From a checkpoint of a small transformer trained on Wikipedia.
Size: 8 layers, 3 heads of 32, MLP 512 tanh GELU.
Each number is 128 + 32 x the weight over its row's rms, rounded and kept within 0 to 255. Layers, rows and columns count from 0. Numbers have three digits each. The size before them is the row's rms in percent of the matrix's.

# layer 2 MLP down, 96x512, rms 0.221, rows 0-95, columns 0-127
095:077119130117075148110088095168172172103170119147108115130114144123131120098081117174164150042080166089146164147084142106154107049107120178106183118088161062119126153098139092147127140080149149109075034151069177065160155118115106090155170137087067130087158124114143115145199111127148118181105112124112151189162099143083110192121165194136121191142154129042105149088138135186116159170143
103:097143168127116131105099156137154147118178133107099151120176147117091182167131199089169153117128154095169143085103166104152076108141094140139144100133122160114114127117153095111186173094137119128098118159195172116070062154106080137158109160164133094133173080115155108121093086142101128153134095179154132099130136177130121134141091163114167094123184146116168117159174145170189134151121
104:133135108141099106131125076154099115137124140100072088129107116121111169111110107067158137200138168100158122111142193123150188126151094107082133101112078122178122142122101162158146137069139178131161116084151185169174152127127087129149115157164117128040132206155123172112100103101149126099142135125143154129177123117156111163050098131084129175114119103144160152135179131122169145134170
096:122153137136105148143170132123163131130102136116070113105162157134098095088115123154156195167125152098144055084157076104210165171066164097125169155105112132150179102155108086157119105051156125151117089121110107169112155148195145103137159143149138149125103115146108143152157177126168112095141164185142158138109191149107138180160132084153121181143107150099099137116133189120136089066133
097:132109080165091131107068136076064128105104148146083164186152148145110080102116089197097110109109112172139147122135153121087133127142149094095065146077104115117157072127172095168144185147080126165125153108122107174085103129138123055099125137110177144160108041191153115141120178152160108137057133130148107136129124139158070155118092083123141130104124117122140105168092139128114161090116
099:098183087111137125143173168093138156099141188091112177104143152105157118177143140080106144152090163109142137148088171136188098144098148091152126186148160132127124077156130073123136165150136069129123100134075097061097204124127147119155150146146140153148085138163090096159161215148088125129119124127091124082133118149110161112103074119088136116113113116151093082159090117118155149152107
098:161100107051116171084109097154090156161155118125121136130114147107062132129155147130149089186116158132115157055151109093106127173121113091128087127151119161113117128109049193110139127146120085160115101082208132154081100121121149135175108149150118124167175119130147134094125179083142157170067099148128059077119132101105213100175127112165096140079150119211146110173075051125133109113129
105:156133098132108080091143059103143120142122137151129101167095101110114085188079083126123133149129102050137065116039090141152120104157147071140117187148155107130090148111108175104120200137056170143150086109123100073110131132152130133097129114202143165123078109162148125123124111072088124089124170164127077129080237152072173160087119118138120077163118084182089149169128135083124122133136
099:152126173123077071187143173128093129141172126155165200075121068140176077093102103112101114184133178088137104184203122095154145080128136161124131089123097158204094174179086137180113118107124049059145073114179129134101097106122160126139182125123138104182132116143122170109087104137062100138129113158151125094151106151113141151110072164144137110176110113152094166170125187149106188172100
103:198107128125119156112142174071141077119180115149140117155099116126124148118124215139118167141177103151139116173174051137144180117154165174096110148168064056153169160180097110147134101108089094147110125125113120143086093048129150115137118117143087157144104117093151083162125075173163143116188114098092125097104107172149118090174110127138199111110124107125132114058098049168086147160141
097:096166113097128097124171127168160133119152114094113118134123113144169082190160105098190121189174138135142150093069130117143163105203136115162185138061160099172112147047127132157130127124149150099113045116170063109128153080105113148105039102170156141166134138124137155136207069160099158171166056080133106123126153142099126097127089073060175108104144156104102149093140120178163124066108
105:152109127129089085147144145110117147092183153150060142137087170110120177076140113167145125140082136152131116150144115061060138137062131159115156107121146093128112103148151186089078145140107100106113158150161114207161142108141101202132128186097139087159095158123139127128094081097108176159114113119103129155113178158152110096152122125145129120100118132179106150135147105139185158099124
102:154108141140121107103158092143132058198164116115148105127108063113106154104150042139158095099177122117106135137120150175106098130096090077099136168139140125167133126105137092193124105095146155194117162114142135174076124137119117088124206155117117123126156164113132167092168136135150094137077191150068092205070103093063129122097154163141098175105139125160155064179154100102123129181059
097:154150084117081042136127143164129139170086113061114113138109102151095119141113091150079080116120141076123183150144131158138162170152076128091131139183157102112155171109131184130113123141061157128157157087106109101127119072089114133086106115108082136179099088136165201119159163141150118098105140106139155061130126122051093121167132135156129111083164151077101130130128152091176121070102
098:159093202147185151152140165147131147167129147111146143153153120131121163144193189133184193127164142162157143104089152122139148089202129107145112128128184156109149149132151140106125135172101108125120137174095146160140130103146149170106179080056100174170103114124073138092152120175166140142120118146154127121128113149167151071125145186144195163139171120208144094166109067129149173120095
093:058122162141118115104129171101137139151141100190190096140174105138155109153121118130113090127150108084142130108149147126113165112095192137111138197098131096127123091182124128138162125149067125136145140153093151075247121096149107106081166164191070144133110150098114122177128165171153120124150106113109146079151113167108102137146115101082181114146105073102104102101128177133150186147169
104:036124119105196148125107102093137102170081084087158142144122178150111144089128164145161092196080126120174179118160145141109160186188089176100170139175139138134155115113193148100111181086166172138051102116119103159095215108108162164104094188115143078059152100117104180140169136112144153111179140123127091138157129098105184134084139141130138213148098126154126136147184156127160095145122
096:116136145117091135146133135129158153112162178059020078086134123177174111062116072176074104130041137132116112099136199132139145139156078192134208078177136143132134121146160114206149139116134146131147103105168097080149130165130108103090124136110162133144147087164120141138108085164104129041111098128194101160104154103134154060136135050083105055102104153101097123126123171079102172128166
098:127188119065090063150130124161122133141099139113112171112152161137126136147175110151071105093106131167147138124144176166161106149129123090080130136132096145168146101178146168100173125122091124137139106147141086083077118186167073165203141071184198181139139143061139057153158160159157075128113159159163103151157142168170125137150127128166100100188130127137164096128127114146128065187126
101:124143169107184140131099109122159091150130104149168105144131159105124116104151189120157122112190150094107087064127152173152118103137142143103121113150136117143142103081114091116123092095128095109190066120114166129134106087112139125133110148140123138175144168143086113095140082120120140195120101084139146149131139149169104101174081152137166080156118138098137167125144126150126073097120
102:126121140102103106160168168172156104096121152111105103133189105090159199117155104128176129105128139152156118082130086089145157133083126141114128095149178169129127109121136149140153153101101091139178132100140169148100146173146156133108209157111173143130122118100109086165134191190154118152104103153156143113156084118155053073170156169116103033139134133119133189155107175127114174084108
102:098117116139140137124102189176123147139125140099106116122151214149139120155116139153133075084113159144112126080151151142082098193128107079128162118152165164071108129165151120157137104140107108101153188118106164103114194163137163122112098163090097067179148111117105115111184181140122109164115140144124128161111149121132115111140156157173109127172118149120101119146079160123134102162159
107:121193127121176126132110130117084175100116108177169115152165169129137149223133102088131169090060116097097057079117076093112079050075123163116175082192129139111164118136151139119072155147164121138137140133119108165108098121061085118094176136110113079115126105093050161146105150147130143123084109152107139157165144135100186141123066097150109185133142146169097155149128102183134132122073
105:109159094174199114102184121117109111106088088101089096081163151130116164184096055137127120109147050153099159125108146159125076181109145135120087135146124100149097110136102155083064108131057129138080135156169111113181118109157164098124149122165104090143057070198107118130157168159134129147175099119148155081066069112151209081203148155121109150136166146129145086152122097126130099124180
109:183086126149130174137145160163149177133159157109052139153111139169160168077119240082143145112038137100117088089117113070128206172112148148136120118095193168162201183192173143151170118119115102100080118128179101213146092190092114198113144142091159133108094102113101134130139088133179106195121103137134114144104144122129145129167140111133137098067126185116134175130194135069103153101083
107:154120241129163121118152149142144105119181139132145073123131162115118131157197135143079135088156126161107051137106129088122089090111108142106146142113138121158097109143123116072110062182160090159102144137106174027201139117103115126191120169108141134125180119082115170158118149113124148166104170106133151107152126161157133180125117138145152115130138160131120075116062156173113096132161
103:110107070143099136116111128174128129151122131125114124134154092133093129148141029171198157081098099143108092108092121062144172118144153120085110137092111126139133112112075104127125106080140111164064167135162097114129089127155137115114149172127184118181101152105131093144137083159134115166097133165094146172080083137114083159091122097123130123169121109159185110074143160142091125095142
097:110125133126172138113126133104111114159124128157133085057141143098105106103111157153162111146131134167106075101163134121186174084107137100078127162200182108075136118111164133126176143089147112117117109105217090186145144163140085121113102097181114109159166166148113144157148116104177137109147117128102119143141109071069151130103123146115159131092117087183145130145153122140157173127074
096:099124086161139090114108177061142113081158122064086112156104119091138190123139148076213142093116151169132129152130141103183162146173121131143116097075130094115143102150099215115133106086161130112145106130154156105129163100154190157092145154096132131131131154135164058158146124098158147131149142115126107124125108148094148121149087086120140157086145148130108121097128135108128115139085
101:121147178109101078133112133073154152173108127107077101115118167130084134157126093140122134093130157147103189129183145125150068136153101146082106124165140154105124095140122126119148126070121056152065123123114148121138077131082145074086163128113121064136119163091137140119167119106071136118131163096124104164103068155073152161138110188120114113148107141142177094088166110140071121120136
098:092142152090140116108157098080115137163106144133128132123146111112113133131131106077173152123156138161121144130178161218145123066079185099108117162121173129148168127103077146197158156082157131151153128076136177159056130173122135138094145145121071145105182093124141097079104137086128206070146116102125141165155116080099153153179165111126183173107129138115165121136128155159131114112049
096:115126131174129144064087124163116132086083123130119158111138099151142123116146168105119114151146131170146089128095151142005064192143092165095131094142146127135112096164089149108129127122122161161169123089076162213024099138152080130100142176079151098141101106139130091103086129164138117149148129143127130144143148169123161127158115141131148182140122118111116156103128103149188095142121
104:137140155118111162169090161098084115169138105154165162125144179205168132102120167121195148159104159146169183206140157078188185177127112163114145120141129204164162130150098118150169146079181145112058117172173115144099066152088125157164085110117169128164140164099159124108083120140146125086129112159116172175130137094137179134099174128110146056138112132183097113107150112094158153105105
100:082112183160171146090110179120119119159103116125198182131074077144079064135100131094107155154152097134145120123162131210096152104060118134124112148101093134115065121143182110153090122142113105108140107165079173188172131084168145161144082149168125132109090143108043174130146089123074134119109077174158140151147081097123135124074125155170131146161163121166126125111134138195159152130146
094:061160114063125166121066164108135095124174089116104146064134114083135183132155123157142084150122117141123141149135121137118154095165083134129113116088077157098144149123089138182132113134137105078165128130100088146156170156106117129125148125147130180112090136129150163184090136101130179122134127132118144202150080103112107096077092128103140065150165115151140155113083207112099138128141
101:123158108132157127120124200127134148075162151156153109164115176159130163110093172109135129162111117217193188124151105116106102115101189151177131114082143136153159140141075115106113150133093110143132072135078124144070109125131161141150161198189152120155140139134128142120156136146083087149145092130153134118134123100125132137126148148106116079136160104126133126115060135152123092140193
099:187158208092109119137101175170074166141169123081087143210112108075077175149112173167200136132086082107157113186157129084137121145135115154074137173164134114089181115127182143129110141097170146140071133209158082121148119164145165130152090101098129136116139132150121124110074151110148113143140136098111113145139137116165130140138137149157102160122085140192105115092110155131105140089156
097:095137120085107061119131102123081070124127125101156111077120090120143143149169064133100160126196152135161165155116118127121157133112113037109089130151078182137079129135112118157099078111096167114132180106144096139162133112077147090151091117116126144152113202120073152149123056163118132091112155137106149103109179052142065130143125181106083095142118113127101090118120129102136092148162
104:170114118139175150128154076108149100123145158137085155114039136090121164140102186107141083088113101112114163178139108092130150157095146166135140104110100092136103140105122166138072102193119157135119100229159147042137139148128158135160131167078108062122180128174149153135126076100124146135157159102114100118133105128183129115157141138166119202125081112100099143095174127157147150146191
094:137083170163145119141151133156147120153116153118112129154115148117119149074115148104143090208169125144123174100158093097149110080164073113093150140161130067189079146116102115090160086158101117154148191134124110233101128152120152097114162103102126172092168147061095109094140138149112133157085139139137101148086184128213104101074166118116151170090111118164155084110105150155143121148186
097:137100096086109114167125129111148106094166153144073138150138103148090137096141150159156138166119105123125141111136188202114107185158102148093111113125125079161133105134115149115126122106110117084133085177113130127125050118088165101087099122219173170092140110129129185127165104153137129094176143099134162111114185103113079166152090150176101127122186120133132170145058156134105144139142
104:100119149160126133167066093098115159131075136145125100135155129134132126128156079203138120143163169114076096110136187088157074142108100121059117151102169077111144098107134137166119114139088094103183126120086123139107137163143124121204189160142110137108109149142093063139103170094101134154075163085169147082138087112136108150118105096148123150179135173122104163129134192118107118127111
105:151119095130160118135163146140141119141125154111161137159089134153133205134157246112153127157132170148171112101129143092122174107121059097108122128157133100153098113154052121097143100105096129152184174124123099086086171153122114102130167148156098124129118168143148131119075106121146099159112112133114154179127155101148045136123170161142094108100113103114119159179121134116122159163209
098:146146136076158157115093162132079164172098153107146157172122150144078107131132133145121168141117110143141150076109066106165148124102144141162095159136185081108098151179083150130138113108142086084120162140118081136069175164160151132177184111157105162111069097165148117110132149149101107154118160126112132105087103110084124194179180121099087098134054126154116172110129119064080137169071
097:111089128162101134090074194090109114074088132161115071212151082106162096158145087123125124158139103111111154146157120131127087095100055102137143126131124133088099205120142085123129105144132140139141157179058108228177097153123168096091138140104133162115117174117088112157102203120145128075113142097100138116117190163129084071093152140089121109104131101092126107129163181128066110181103
106:178111136119119133135154159135102106165123077117105111104142178168121125147156087065084129125131164176169150115153116119127147129143085157108127107095086102153088129078118103128156133116062141108173121108081129160149144122168139136136107100180109108096134127150139052112215123117114110142046151126119134180067136117135156053162143155150123134145151143121146104129131178161087075138154
101:053085158150148127099100108098152069176088188091137119090187085121175109208083033140114142180106123180149117119116108105115080124217101129164135166136121151091116145172148104160108176101164128073111179126170117145132124137124161155092124153135120115187184137129138126135110140111149144140089123116126177120118126086053107154135149136140098159082104101123142123171107192153082072152036
101:137143097052087158165153156144136141073166086115114124133138100115140149098176103085170169154191126115167161089068118152075118154116094073111104099130133101138156145157068048103151074105112103193126120119111110092143086106155168085141110171103114084131165094117215125131143168139141111143121151142081108126093107079121116084151128108153187100112141136034133144115141137109119092139184
098:126158145141172124074155135111093163118186156080119099144144218125120158131149105158175139119119115097112113170125080117149113058181119156120155111134118144079138074176099115081047177131078146121094156085081123122217140134121113130119107116134180152108125217109140150141109111079171134116151109102084143171117169140162134132165175156120121112161171151067138113127126118119120081094093
107:171151148142106098101165139145146142158127141144120112123131141097108110115195169142124159097204140086099129120125157156154111165166125109131118177129131078146142155119130051108108143119105151131134189146129160064146093135127118168128107090126129113143151193074155124166194111178091151113142100111138116136105238176127087132133137203112158083132124118109197141188072165116119089114168
100:115127159199060151188111067078122144073109174148148173143102165131174125102134154139150148099107157108104161135193145118096191158096133101115139095067165130083086230140156090130099143074120148076078114126105127116098148074147157115124124115117105144074119149120177121162222141112084114150111152123131134083120147147174148087139184163185087129092139147146157133136135126107130143112094
102:111116130142115109111152148138146158190148180077121131209159126135150156098160137129132118139148163123146154138110131121146096135087161137111138040072114157153110089151156155083157180092162093126144106135155115092123131134133139166115161102143073175108120125173123065096127162148095058186106113057121133135110111134113137114118130097132147102168063155095153094131164128144123081115077
094:125116130087144128160132143105089182178110125189070129181144094151130118064150142112169176178119129064110096178153090051164176127116119135157110161172167131170104103166096174111105074171178101127145130157106152122144087066112115137140111145104138114186130103106121059107132171163163103164137137128165141130143054169109117177129077085081157136109086108128131108112127116128127145163067
101:069102150085106090163120131078141159201124152070068171120087078124136114161134128085186146142130139148129050181088165112154120137194149115115155118068112170109145084134132077141157125121106107158126102169148136150126140152162165124091169126138140170106094122148173151135098195137171135165144146102123133187138058109197069076102070087137141149120118091087143135138084149094155071139134
094:109115182099092139141133170122103164169051137181129159085109091131171160102056139126145163130101107087167085125109139113072158113143098133151135159147075099076092173156096104134122067144131149092126117108178098133086070136113161152137140133190140155106135103156109170135118142145137081142097147150165124097118097134126127134093123129093129216155115100138143134120178101135099166126091
102:118091125091092153164168125114151113099136132128083082115135122136140126068092067158143146059112150142148214131085161063141137164210155099161097157140117179134106133154065052120129132175135165182153138107087133156127104220110082082151139136082167136160109099128157109132131110169148168108113128113141149114140000180152103104109152114101095149157108110126090075145165149145116167172152
097:152137098125163147126148109100053131134164088165156164119125151131124078179118140088089163172102152114132216154100169119169102088062154147183129147104131123135133161111159122145130152087194123149074069154130146077118108118115110173197116147094124108170124159136122119119173047119109150132147146123089135131109045102085138160130131161144122143089128130139116087112114107082152160139141
093:131115128157118178096181170148142173141106151129163063089192129147098085075136156090172118088106099096118145139092169133114110108115178109141137181116132133153186107158158163048110135166068111048136117053145135089079115073104135117135126087053122079170112121119101147119137092131120087145106123106133140092115082194077152138090169184080086196098084148137101125155077125141140108085116
105:073155107130089128131147117045168119158147123119168136126123074136164156119067143178076139094076115060133155181180036180125129116126147146138146139077111134127120162105150146164108096146101114071132109141146096180165130178080116155172101143158147158130138050103157123129074142077105104124138105100127137157130137112136149173086228130103108158161113179131160180130151122199104128129188
098:096113127086129138130100153156144116129119107029107203184060112140135084135101127096135100104119139225150119166136144123125167118111135117113134136145151101136097126163162158138114072093111124119137076112168116090132180157112153113142137137088111064120161123114076162149081062063136141155131108124166116197142118113116121107070171117161126124135132137164079132110134162142125153192159
097:175110151120093103128103169112162137103164094093148181149113147153139115204132228136153176162078148120173137131080117140149125109060139125128123123125104143076103129146156124120154135113111108105120097112103101150128116119205172098169134131144155178148148068111094199132133096100066165164104108132165149169116150076078108138125117161126130101112170145205147116161149131156146139122140
099:163102115099187168143147109133162185106172112113181133139060051136157128099103207152176148162100054115109136142087111088084200142125139164088109065223122065127120117145164174111118070142068138154124115116128126082121152114116119125163154142089162130058096080177123162118074167140170092143144173172127134131143147166100143098202094103139135148154125130150069120181146048130117179107184
094:117119131121109104141111186154132154068156126090103106176131153134166097146114103156119155139110088051203149149136066197100135174147139124145130179198087106146169146138203135167115166136120096157142122078107090153161164129162147130104120137167094159147078164137112171170112110148144083125137164138123102074202063121115142127142163157108119123149167102167087135057117111134138148144129
099:174173128131137190131174170117148164108136146089107132123098113110099159139158120112105136116149092152100123113090113075139198111102140070105149099090203155139193163091157189123125132134130141130136132099155134096163128155101159163098124067151172168081117133086077112125149164173048070139139147098192121166190169132072166145152166100141166133089149178123110154109138131109154113099082
101:114128117056164140110072115091149120128107128076145104121121106132146119031201085135153090199141083128114124142104154136099171156117158123128082064129124092143157120179161087121124086133147099185127034104130076082089193148175130124065120210110120207125131108110147067143193161149142123175139119094125155102076085132140131154125148093181173082138130159062160155092128107101108090108199
112:132093088133165150118108149030146174122161135122136173072110162185165118190100102119079167119102113162167125151083161113079129153088153138162137149055101117136106196173144120168160140168098086130094046141116095124160118102134128131134145144077120111165144199114129103157088104163122109115173161066150126137156102152116126140087073079126134131136114078135077130104158111168152143221135
099:143136140120167095143121129178136123117068183134168100126129151082076116080094100066105118094143082035150092116103192153127158201172137162109074164124098145083137168113150180116090124096099162118171070176116125096139156098173126094129102136157104129120114091073124110138105164110093133124138157114100115099156119072062182163129117097145158128116177157047147079142159164126169064128094
100:142094167105142159083172110113135064123103140135145104135136143068146129149136179106138155120091109136196103119157076116177112116127160137094159144195130129162130145134115102105123156123093169098161105127131134132065166181138121157116148161136130187117119117145090108141141113139126180104115130080154115162144130133093179101074156134094182125131179098140187209119119193111163177140168
103:049154145141142120132086166085112118080083136151140124170118095134133127135134186103115119182152125155202136086124117173116101135069146125095162114131128053148087103099138074107118129145158178175106140068147136154116138142123126163154114123155154108109190132082064120149144151135110110113147099155129144117138133127059197161135085135124125151227155102143158081132155151185098184115074
091:089143154178098086150064082185153062208168140094193065106101088116129049181151103186149120153113099136127129098180098179048103036118102125090168157114089129138088134105154068167145175088104143112125155148121153167104135121112076087126134145081165103096175121105121136129092101106131167041108146052135128117171097142155181107078118133122146135092073068108100156101172142086152054196137
104:067132146112179132143214159105120082080142059112145127077150122128095100027122155148209114145105118143117085082131067100120193115156118139115126137146136181124100097119165164171121123098135162137146105122175099117156135157136063126073127089121123140173126092120156114157097109112173096103183127164098109189122091094184133152106192109082117104098139141129132121118196201110126126136053
102:091195178147193138094110052091150119146134100142143130157138121117067092158110121110136171142139078117156101106170163084133154107117092143131139115199154187074124087153165112121118145075111154136198145174103115108181121109134098138102086113130133108116156137148078152125103174155139130132150108113105110103143168133073092105185123138123143109113190107076084145058136124107154113153099
103:086164126109175117141143127145158155131133157149117131094073193120172102086097171095103077123125087129116142105097062111182168127151154163113087088104114110115127084165104160113095183134106191137124107161162129147055146118114137129128117158140085111041156175084121134151068146196119153165147149134095122169107068156170162110135119142129141065140130122087133184131152086143070181178082
099:200137055162073141122099113160125139106141105101088132134111157137167098184127123074107128109173117064180163173160111155150064100117115086142137139109135096102141092128154025119120174125115075143075170090058136103147193081159166151163157126173141147172099115179070128098130121089083136127129090112170119122137172160097135106166121128183112101165121181231174164132100122130172135127185
099:164124106062136144145125178112091153101150107125119107148131151135138077207131155079146131116182125148137125126068151144208109069114136126064079075126127144138128087126122110059158156109148106198169102114128153170188190122126096091098140124126140170090144180116140059140083115173140085160151123176120154121158179143148106125109099119197165133169166104144155121109130118125141130099077
102:101149144140142099136088127122135096139151179133166123163125103161110111139101061140160125133088123156171051139068045089126086086177104133085134155116101224178128118168129151123112142132143136166093139198141087139199123167087118143163149073154133114161142144143119129123093152137053093099141118126133112127137093087134130081154142112154113106131114117144120065076185162157126113105086
102:140140136123107140161104067187141141152114136168118090143140133166150099060153134150160127185129150131169087072083121136092122150141117149131132055104127125121146107113131164055112129108132123150090168117090169059066099077166151117158075163180100109080150149132147150118127144089106116086111140145153125061138214197163145183164140145148141178170117163125141154140111123087154119109052
096:129128113177115124089087145104132114142097147174165162107104175136180119151143167147102136127140153107122132210143144106136125136143094111119129165128166202165104178135153131148111127101155134149080131086135122199093168155120134141156111152031069101154126097117090117160139094184115102140132129116107109204051122130099149114130159165072136115145126106119126146103136113136091121115125
106:197171158175144156173157120159065109100141146121122142116156140119162090119170153128091147154170140095131109161164096115161097095156156141119108116146080123128131105116114128100123168117099129190090164144069089119120117134099154141136115104079168131149098101126128081124141148166102116086164084148088071113135130139162122134131154166106120086131092152142085137200103153125154120086182
097:099129188132125166069150149183108196166161109052144080167106152093123080188099190159132114140110133160207167122126084138162091057124158140154106132175121159119190148129160181091100087082141116095112084106096176117139134098160185154128059127114115149141143129132103186103138123140094124136138077176176167138135134173110156164112111221134117101072149151162122130108100100189184075138124
100:154126122097132158077175080116085190143060124053097097112103099104133108156111124116141148133153156116148185154153071125119101122145142073095108122169096156091112142096122147166117156130149141164103121126094112125074180170135184114114125135140108144118148167130146147110141148133117138129123117120134145088141155132106099150119081122135112144177102076092205151121096154063149152132101
099:083150092179061141105094133159127125090145115133158129170118128136125136159152095176124145111132103110148133108117033110164116104130089121134115081103109126175065188150068128078116086078142107100138145136064168129113156088112129139120008145141117130123133117142110118141129112084092143158106087165164118124165181139065197141093096153133127140159142166147186107141081174096153105194227
097:121166086117115105123179187102121126067150136134127095141119122153112114173115169134091111163150112150167159149130142124153135123197131095124123133161110134141179120126127074120114129134104113115105150180106091122168146149112141098110064086134125130109088110157170147102133170106111120134173082173087142128117159105155119125196100098156127069125112140114167161124086083111138113078188
098:157107153101156154108129112161185108144160092125145084167177171133101123112115229184150122160135111146126093106108061093180179087207104143127149089105163152148118141135108192099113125097134145078150117153095134132131115123111094153128096071167100095051120068136149168115065146155099118117149068148140103119190064090115125054188181159149117125137135064126103174131162137100136173115118
100:153111142138143074116143151175113103100139164120159100111081114124158127103117113066157112128089154134176165079093119166133107200120130104124163152141132129196107088156106139093165137100087137135124091110064096072226137079159125097133121079137091129143136041219141113146177083088104145098087152145067174148090244102119140118105150103083149074127152095130107025104143133120136093172096
092:131095082149074128125147125167148087129129162143141108112106125151120075070119029199105090105139133120166115088089202066123121110121132077118098128081120149116185124136070112090143169113119134154124192178154139154119170162129132128084135114118111097170150170169184164162175127139181146135091132133125106113152096116145109108113151109108158097135099136179136146120120144144122079155102
097:138146104106123140145158160209118136141129090126152130130121126154082140116179059125203118140119065038146093132146144131142185146176126189137150108147143109197140080161088134102179120077127114148086156173056161085151092160127089128125107101207147096100108134126152142131128158135132133158095136121106136088143076139129092172106128122094180126178160120116133117129197098178097156138088
098:153136189116077139199116088176158160188141153089152180068116094151158122156092087094176147161152124164115108123084121121143172124074107166103125117149070111134122142120155154151088084148177098116184155133112128075087136093150097176121142114052084105159096137062107064067200148140159176140193117143180129098152129135123111134111145109137161081056075115128090176147088175088145121090073
101:120100071146139104174147138133123139098141146160152138148147156105053095116156155122097145092157087177174127097095130133120081125220125098094137160097178129091173102142136090106119150104145129168130177133121144060076054161120103110151117083093106133125120203117114185105205054079104143147106111133093132100143093144143149126138115194107133131112175115075153104080098123203128125125114
101:134101198134113180162091158135144111197152157147139109142128174118173150158126163125135157156115168180159237166069167141154102120094082102083175117077113169104084180118160057140131153145164129104112103100135077127152113129112127101139139128110189197129157155144164144122134147201120151120110151113108146133133070132152111082161055120112153086141110142127138081099083092166202153100140
097:127167070149109108079089190157127163115148124157133123122187101186138111160115108115106139092158176152138186139088177175127055135141127125110072088068171107054133099166169147181136167121131083115086165167102085070085134040156084115075101117191163171097139085144112160118143133107093116139147107108107122109160156143134087116128139063143109133102109138134121101189073141165078079144119
104:134095104155075181097172167111151089142131136119098131133102078129139151124121103139153163163117132124120143136140173046171146139108106114132138134124083155188101160160149139138162117164146152128148085153166117157120067116079118155096112139166193117137111118179105054191105069157115155106148090097104104129083120093153125156075130133132147111116079130128165130120142127120152158133214
099:068134109153147089118118188103134110139099131090110117113144138153132118132090125094117099122142123132097149106103161180157139136100138122082105172074105089131074129137059088156187152094099133144123072125109070196107075126147137108146109176187080157163116152194101137114159099132162134134136170134096146118150195108113126091165113101121103080174099084121153101127121201128153119178129
093:126140151127185116176103121087092127077106104127124135115130145128113139180139158096099079139152158083109171117165117135105077158084145128116083141116148073130100156140123109067164151190162197140129081056030145078176118126091155108153138184142144123081146104167057097111141177141134161093114137138146135108097079147168085142135133127118124103216159115136134129139077197137168134187115
103:067145158149130107131123107127128125132156170167190083078079072123158099127090118162128158084142202179102188133116106192205130162131152129117160094139167138098108105151131142169102114174105136083162080163143110081230092167121095136137144106168160121118107124158148181122108146135123157073164118117165145140180154095146083153126098152154129117117152117096166157089077150111157161055183
100:162128050147142125129117108109153098094160142099132090138135121105143082100114083125167100091105118130135059172135126163104067101104096181096114188114110128184162177126117085113103119097155105148110119141120106098192069081111161109136126122156121186120130147165141079126118214162082182103116115124149079094154146174141118088139088161173122139136154151070073231183162145132158244111195